{
  "head_dim": 64,
  "d_mlp": 320,
  "init": "trunc",
  "optimizer": "soap_variant"
}
Each number is 128 + 32 x the weight over its row's rms, rounded and kept within 0 to 255. Layers, rows and columns count from 0. Numbers have three digits each. The size before them is the row's rms in percent of the matrix's.

# up: layer 2 MLP up, 320x128, rms 0.148, rows 193-223, columns 64-127
# down: layer 2 MLP down (transposed), 320x128, rms 0.129, rows 193-223, columns 64-127
# gate: layer 2 MLP gate, 320x128, rms 0.158, rows 194-224, columns 64-127
up193 096:143189124140063111123125152096119111119154144108130128138102128129169147129090117138149067119213153202111120131065142147140141138172147107143107156185074174162129123133188184116140107102176110
down193 101:128081123136112147176146158141162159135147126111137160137093150131198119154062073104113066098145129133167108100097164186108115113119117097097107156127114141166129037110126106135137154139101148
gate194 101:123113112119157085115135131102129099184126155088213109110098106064087161178153167138118128139124147175146151109104165098118165152092195113160117168141114198112161146079037044145167094140146080
up194 107:153096172138112080082108171162111142101097162139134158129118112094183128155128165131122149152145096190099129112130117155123114154143112133098180187180124129120141115103051148062154119136145143
down194 113:162109110113151067127108150164169173143110119169149141097116138149191166142126186136141169134113125120136141081183106105108114156087139109159117099108145101155075123144067125071162094108097107
gate195 094:126127155087085113098155147168172152107162101165118161110144143155073137111191175117133048166144143121183160166106127098164197113102124085146154149160049139138130160158140085152149127104091148
up195 097:165126113129120179169127101101115122187221137193080041164168102117105125110131103159112122105096137113174149132171116136114131082150144139170079084087143106101162131131113119135099076079148090
down195 098:153169148122118153174141067150174173172133157143110166131133145173138166131144172118113103100092105173116093108141115127127173097122068099104106092119138138117117093151090141129118119094148119
gate196 095:112156141165082184115163158144132184142091094061143101138161064138113096123111131112099149209115150141154129127051148105130162179131136124130135110122197081117100086102137064128160144092128082
up196 098:094125171124109156157211145087133139132120100070103083126103127141144125157064173166135114151139137125148096053208117123168200127115125145156157100106155174131126116125184136150160142085105142
down196 094:147106129122108172158190175147148133150175166140166130175137118155098102155181110082151146129130142164117046153146118116141154138152134132095142131061134178183137097150164118111157080117130083
gate197 091:143117114129094098111163094119096152163082122068177130230104086099088105160125132128156103252167132123138090163105197069141180129087099132097128136087126109151132136090134142166131122107136179
up197 099:089105123132077194152081139134170132119105180106135122072126143086170152101191151147058123116125131116138126116082125181145125157126184086145096151134094109082156083124126140179124147120118113
down197 100:096144171139145122145106094118160157103119118137150081089157151090181142160095107190080117151119155155117178150154139156133120126122186119139121145182130104160114159207147127092108123148131098
gate198 108:125146080140153143126095161077129147119146168125164192153081135095165125116162137096125077143106147224127134148084117134139104097173071152178063151190099112142128139156053158122086125199167127
up198 097:160107157139125111086097137140090141092206049095116094195100117154091136145124105164108108165164124089101148086143119182102105061135101119156056151147136114116115080170051107092094070156127104
down198 101:090075108205124147109141111197042126083131158119074121154128085108116124125121110187119090183133098154110150175097194165124106158121106126100139084124122155101103085100151123104128109060101136
gate199 101:120111119079102114170115119107103121128145128138167082135113134166083186080166138127106179129127090111099155111135102113087116129130075109122157053131109123103133142099136086211099203140057076
up199 098:110110088178072186145155080116126161109134097117168111100051113178075136195097187142123149123136115110114070110110100148142136081161089156095120086134204137116119184100132103142108159104133125
down199 105:119049144151080134081144132095115105104141092100117120069104090109063146126107126060143093155145163174129147134158084148094108095142061098148094111192137071146094131104102121087156078158102140
gate200 093:136141134127104178093121078076075126091164093136153105066095162129158138127108135088138119127121113076122124088104104111209146176151169110201115128135153108116120100160128060125171118127169076
up200 094:137204195163081084150099091161115112132174106164125163116091168176129110128127114154105142115136137138112156162083139172168098092199118137123092157084134119095105091122155150103146119120094144
down200 097:120172183072107184123136137071139173134138155139090127125148063140143120065142105142141157126063142093108112144095165101160114110057166073114153121179148170159136106128103136092095117149162157
gate201 096:132177181146219091109176167110136142178151137127130180167067063161088208098168124155112127166151127125172159105082126181063129149111150205110151123122151111127133130121112120113123121104095100
up201 101:156137108085178117087114148069091112081122102223065155126076084147111071098156143104132178174099134149090219137077066126091120157124109179160088130108139125123105171121118113087107113129077065
down201 092:119092131117142181143145093093137076190139120156047122170128107161101132098202121173147188162148121122132112086100085133154105111080189139109095107163154117124101170113143144113114109127092119
gate202 108:168133134191139128108169178092100117167211133144068129057143142079094185106139089105103094106131126091096125166140136167127156164090155110116143105158148166107118071098163085090126165091132143
up202 099:098160106111113121155159145155124123107121105167068147112145110162149081157094201102150155158127169097160109101116157117082153149127127107097104146171119109117094081181118073141209170117128150
down202 106:065128113119099128113118112103094142102070170133171112127067199102175130080092076067152134160099154157119128049196093143153203158159145152134120136150072102120051090126110107066083116102136112
gate203 107:134090166127125102136137105100101150136170140134137159100095169115158154160176107179153102181088127137098106143166151122140155161153143043150112146134189131136102097159111125129155151136126154
up203 102:115168141107124055169156088072088054150183138105117111117144110122098074113114129207152127113104123097116127108159172138107132074150119154121106074149119161152083125147048136078132112099151077
down203 104:121115109142124088145180134107143097151105181085133173115099085146070115150110115185135105118132094070032163128121123141127162087071172148104145120130096137126113083134110130145162093113085060
gate204 106:092106098129141116143113147155102147111069096171119116088048134108173135119121100069133097115196072047091126114117117108076131134109153123105165126133120129114088134136127120063135096119154108
up204 106:133159118098121173070128131162139141116123105115127164103120076170125156097113101165149100155136089178102147106084094143079123147127080200099131193168097076108175129106149120128110183104078175
down204 105:166127093063146155088151103157071092131137122088153100162126117128181179151099123100123108125065151181110117130117109134116123159110100125161102166153149122096101142107107169096090175100116106
gate205 094:068111173148085100155147074141141200148172134107128183176157133130095089131155118102139162125202175141122146099105183140118135144086135117174124192147091159085171102082084105137136124112102123
up205 102:147143051089122109140057128128147101108089165101117105159110097112056109180112160140073124118086132135130127062116141046141108066084143193137130146147171094158091181103063080168148085125103159
down205 105:123072119153080163177091149119132089159167127150157173168123147155169157093146176142133163116132164116115098146165107184100135152182142162118188108160139113163144174086144090108095147061145151
gate206 101:112195039159061130105146130129107113148144115137126087171165131116094093138085141155111107068171146109084137122162131058094213124150145123170220135145107132174109143204140148120147187129126124
up206 098:107083143086060155130142080073186143096147147157143103068135119140101077090096134126087163139156099145130110116165123120133072135158134106136136065119176156104176181166111135120142119112112111
down206 103:110114085145124187108071149142100131144150147148171137088115110130149123156104095111143083153185182162151074183119130094133158083141137110127171102154164097095155211178143183088159134184095055
gate207 101:127142123113148112149090100088137176186170130094159126174138106132115108136164109099151124130104153161078146170096142105126103140103070176173073147120100180144122142180081071163092147152126124
up207 097:117097044130125118151097135135096129182157158158098127162161149165119156114125162126088109156138105157071110131163135116147112119186063175164137144146116124054075077088117111114100148153108171
down207 099:157076178037146158147108174083111131133116083108088114085170130113139151122087167128129134096123061156161070154112097089150095143101155077132188129136107112171133165128097146163059102117071152
gate208 107:103132101080120108171068126135079127081138130152121145109095205136157109142196167144148039076081123108136116134129096104148109160195139153101125132147108130134128142110154146189076120127153169
up208 103:140138109165124146057127140039098134141120165114167117095115127159194151139154088104123150157129135138102083160089123045140145116162077163085123134084106124159113164141149103159102168170185179
down208 108:079117157184151135112070075121072122147105101092153138121086110093117119138072120078116136109086087119132130108119157159056107107150127096165079185101102079195113096127083131107107118089105144
gate209 097:121160126132209140148118125070123146138138072179119140150106107168094187143108125120130122135130147142100122071145152094134153175128115155079090105162130110179079149090037134159141073095124153
up209 094:067148120076173143149112085175153130107155096090115133142079110153082119057099087185135179095115161092124071138186136116099136101123171106153168103139132128148148158106115095170138106064122133
down209 096:131071111147112213125107089172156157122116110156191142095166192106106111149124166114126082201125097139151127116116129126098146091140048132139095127142167149197136140111118166189098129125142115
gate210 102:142132144114134106126177149152091044125166192124127127095159143160146110129074175183165118117097157201134195160125120099091127170153108090158128094089125083092156186098122148135141131148130127
up210 100:145133173140122091137110170122211109108152115129116047128102167093150220176155140146177149141163143112156176172116144149144145135114084121153152068107123113146131138082104144157069160156156122
down210 099:099137166166121149111129119159171140096131148124076111102173159131137120128188107147120090117124084214121122059155078131071133160112133142144153129138158102200144124144115186149182131138152121
gate211 102:117154147105104103100138135090107065196139108096133103103122177169107120124100124153111155095125113128186124128124171128216190204123171121131132141091134133128146076136167128142122134132096130
up211 092:097141088128141120118159167123116152173119166074172085094089150067113040148148108076055088117121157117187166086128176103189101125106070134151106097114120101154143082104185132169107092147136123
down211 101:145126149127152114139057088102089098109097155165125176182089159170112196099128073103125094147100140135116063126147101187114143157110145132124144237149106126110119172203151124090147211122083162
gate212 098:118106148081133100100144147111133112083109126125087124169113127139053140145093171099198103144163128150157106138129150135124170115112086115083141171124093109075165125141134174089057210183135142
up212 101:120156118196211159109096115161093156169106082096134127111147168076112164169078126166180162087098113135090143124100166048121127160146118171122132091093140084091154121160138140110172103077116182
down212 097:110166110167168162152158098134133149161098171192110163144112145151188145154117150159136163119121076093129167174140156088130065130170166167134070103140127108132099116089123147170141107168150147
gate213 102:138184124154104112131132137155128151043062109129142142138163190058141096118113172165117093103169156113134114123097122115111136166142174139112086173163097115107128132093127108141058163106104167
up213 111:200138132179178120168133173204142127121094104098128101142205132133096099095096153146171087093162149128118155111170123102052111120119132120165145123148107127161123129109150151107079139066148152
down213 101:187127158149130101183139107153104129156092118181100156190154102061095183077166104109072166141113146175174146063140154095112092137084104078153115088136062163127147119145115159116135154131119156
gate214 098:078072177107161157135091130121110108169170092094160121127179130113132160105188086151112123071156125164125150128124164147129139143131095103159160124145042127089103082159168093153170097139134122
up214 096:165127121149117129164143109040115129128113169134165092128141109091195125174046131114104185146090069158189145078051134116101132102133151144143110102106160118192163109130088120106129158162096155
down214 096:167138119150113137107115114154073153164137088125130151118105127142096143078193123116176141101138200130073144141220140105063141094141132123098203110126162156119201134114149143170138124110091068
gate215 105:085137128121162135098124162078121174155121187079079155131115091144165102146086143129127142156135136102120089161140140116116180099120085064141140132122117114133103163121097073158137145119157159
up215 103:194145151105133086158106110194133108092132151219128115087180138137131134115062092134110086125163158129086169149125101098091122157105086153163124137137120097143164079104155082115122112119127092
down215 100:125147157166115077159141098088136054159124124125169171110136123179159144104100143132094088134168161129128086151111190154160144072170183121107095166106132117075059143092164133195179133096143138
gate216 104:139147118171170102111101114116102141125108167144153166119166148133090137168120120152097128137122097138140128123135095098087062091135104106148125036103121107156076080155077153099147115122115130
up216 102:150195167168096161076095127122168124137161138127150140092126147174130120105122116170147078104155087126149148178063104139144122162164113091122105130120151118153071126121162104197142100120151128
down216 100:114115125091155163104132132073135085094087104170144148175041098179147109099124147128134180117093141115091111109195144108121137132061127130123119097115147146078141152096136150050100101159101138
gate217 100:140144149167116135126089114050120132112168133137129096121160107089170134121134091134166141109122148172122183084097179096119129172177150142097092151115111152116163106103081067126115096105100130
up217 123:115059151128164137153141115139153138144134161159110124075136181204143153141173104102180109113179052140119121193150170077072127157150094130134119097140103139133127133082081177086125093078120181
down217 118:151059205142103125081104099114136114134138115156164085130098163089165157138156116114115089163134126106117164151169138127144059049098150126174112090137112155117079101112151149099113120110139153
gate218 097:176094163127198113115108124113103064140097131142161155113135180205129180161092125130135123120092102130163117163184129106054108121148114101115179165081092130091118123063101159102154141137142127
up218 087:120092101129111151148148176110174144101125166113156155181115110161170090155142122114119144177095148132150159129112134111099105103128144193101116183219131095126155101142078113117141089058119091
down218 092:121084131059133130132075122110141128146161115174165196202161139136104107119127138122148162109126135108158064174167127153143127142200107122088107114121130173173124171138140174125153100172142152
gate219 105:183119134173150124122152144140152170145116130136128092159172166035086127191184133115163134120096128132131139144133159144166090172149124092123133111123113148032144135122180152119117165090103120
up219 095:172123181116107117057075168116141139100100136114111099162096076113087129145161132119133166181087130120133107112110138156126115079126082154148162107161186132059084150107114089099131144082152085
down219 095:168101117148133143110131138120143156107079070131115149112092127095127146138152112163132126119204089116145136030127155160149182131125119112108130152145079180122119137136159130090188146121099121
gate220 101:100079144066109137099104167105140135099103125116111105060150063115134103100154107105190106157134129055091187143137109110188158116085162173109112156095161129146109104118122066091110090142091138
up220 106:107135132111143034102129098140108131175119091126132162170136087133147101138160125148154074192105153133106127087128106168151164114145058085094127155126100156083091112175105132103152140180128188
down220 108:114123082121171128145125119125129149111181102150243165175143115161107160126152174127135167110129134052140173138155128138155095129089142170192118086108073194181199137126143172135150084102110123
gate221 099:105113077135065132106138124100114134153214131128210119151153159119124146191112102122092156109113092105170131110105072139235125125102169069096079144091176138160137111100157111133114127091144065
up221 097:105084128137088189131114122153138127196160122103101102151144120178069131128128103103074110126090128083141119112151079166144092147097155108124141135118157104119133038167168058096117160104113107
down221 094:144143129176100114144077132125176112095112145116143054087084121122152163149143094119131063151134184080068127124131146117124079107117167094125104091139109144129154046039192076156080138060100121
gate222 101:116136144132129107097079146135114083134139180107104120086127166122139092089062174135104161110163169098115083132140100151100096154112111182179121125090124095162169111141094063110107119137146120
up222 102:156132124096053151110119145152119141103116167181150182127073086163154138117105126127107152167123128133094148111138141121079112170128114153124139140112172166186169141168146166114121139125139128
down222 100:095133117162149124170146139094146125120133098168088160206164114076155146091167133118165103151133133159150130136103079155178084093107103138126172094137133096137100092161153143140136098088174092
gate223 095:164156116110151067133105205043137108075148174157152136120112156119131104153131103192139134154114152162163092094129117153086123119089092123103103108138139121094187124116186143123107135144126063
up223 093:124135160202139144167128117123144060140120175173168107094125131129127172126163099153131142055136103083161085131172076164107160087153152103115144116097133131184157091165170136095104113145109089
down223 097:162104167132107101152161131177120148115085121192144081116161125123111100156175078096082130133111179038122117126145084127089111124112133126133109110176142171095143118099195145066119093169071167
gate224 093:050131093119113172107187134133127161183162030127097128146195077114103097155168125130187136165114185114137122115129138125158170138100149182122153149168142139105118166130100133080186187086116162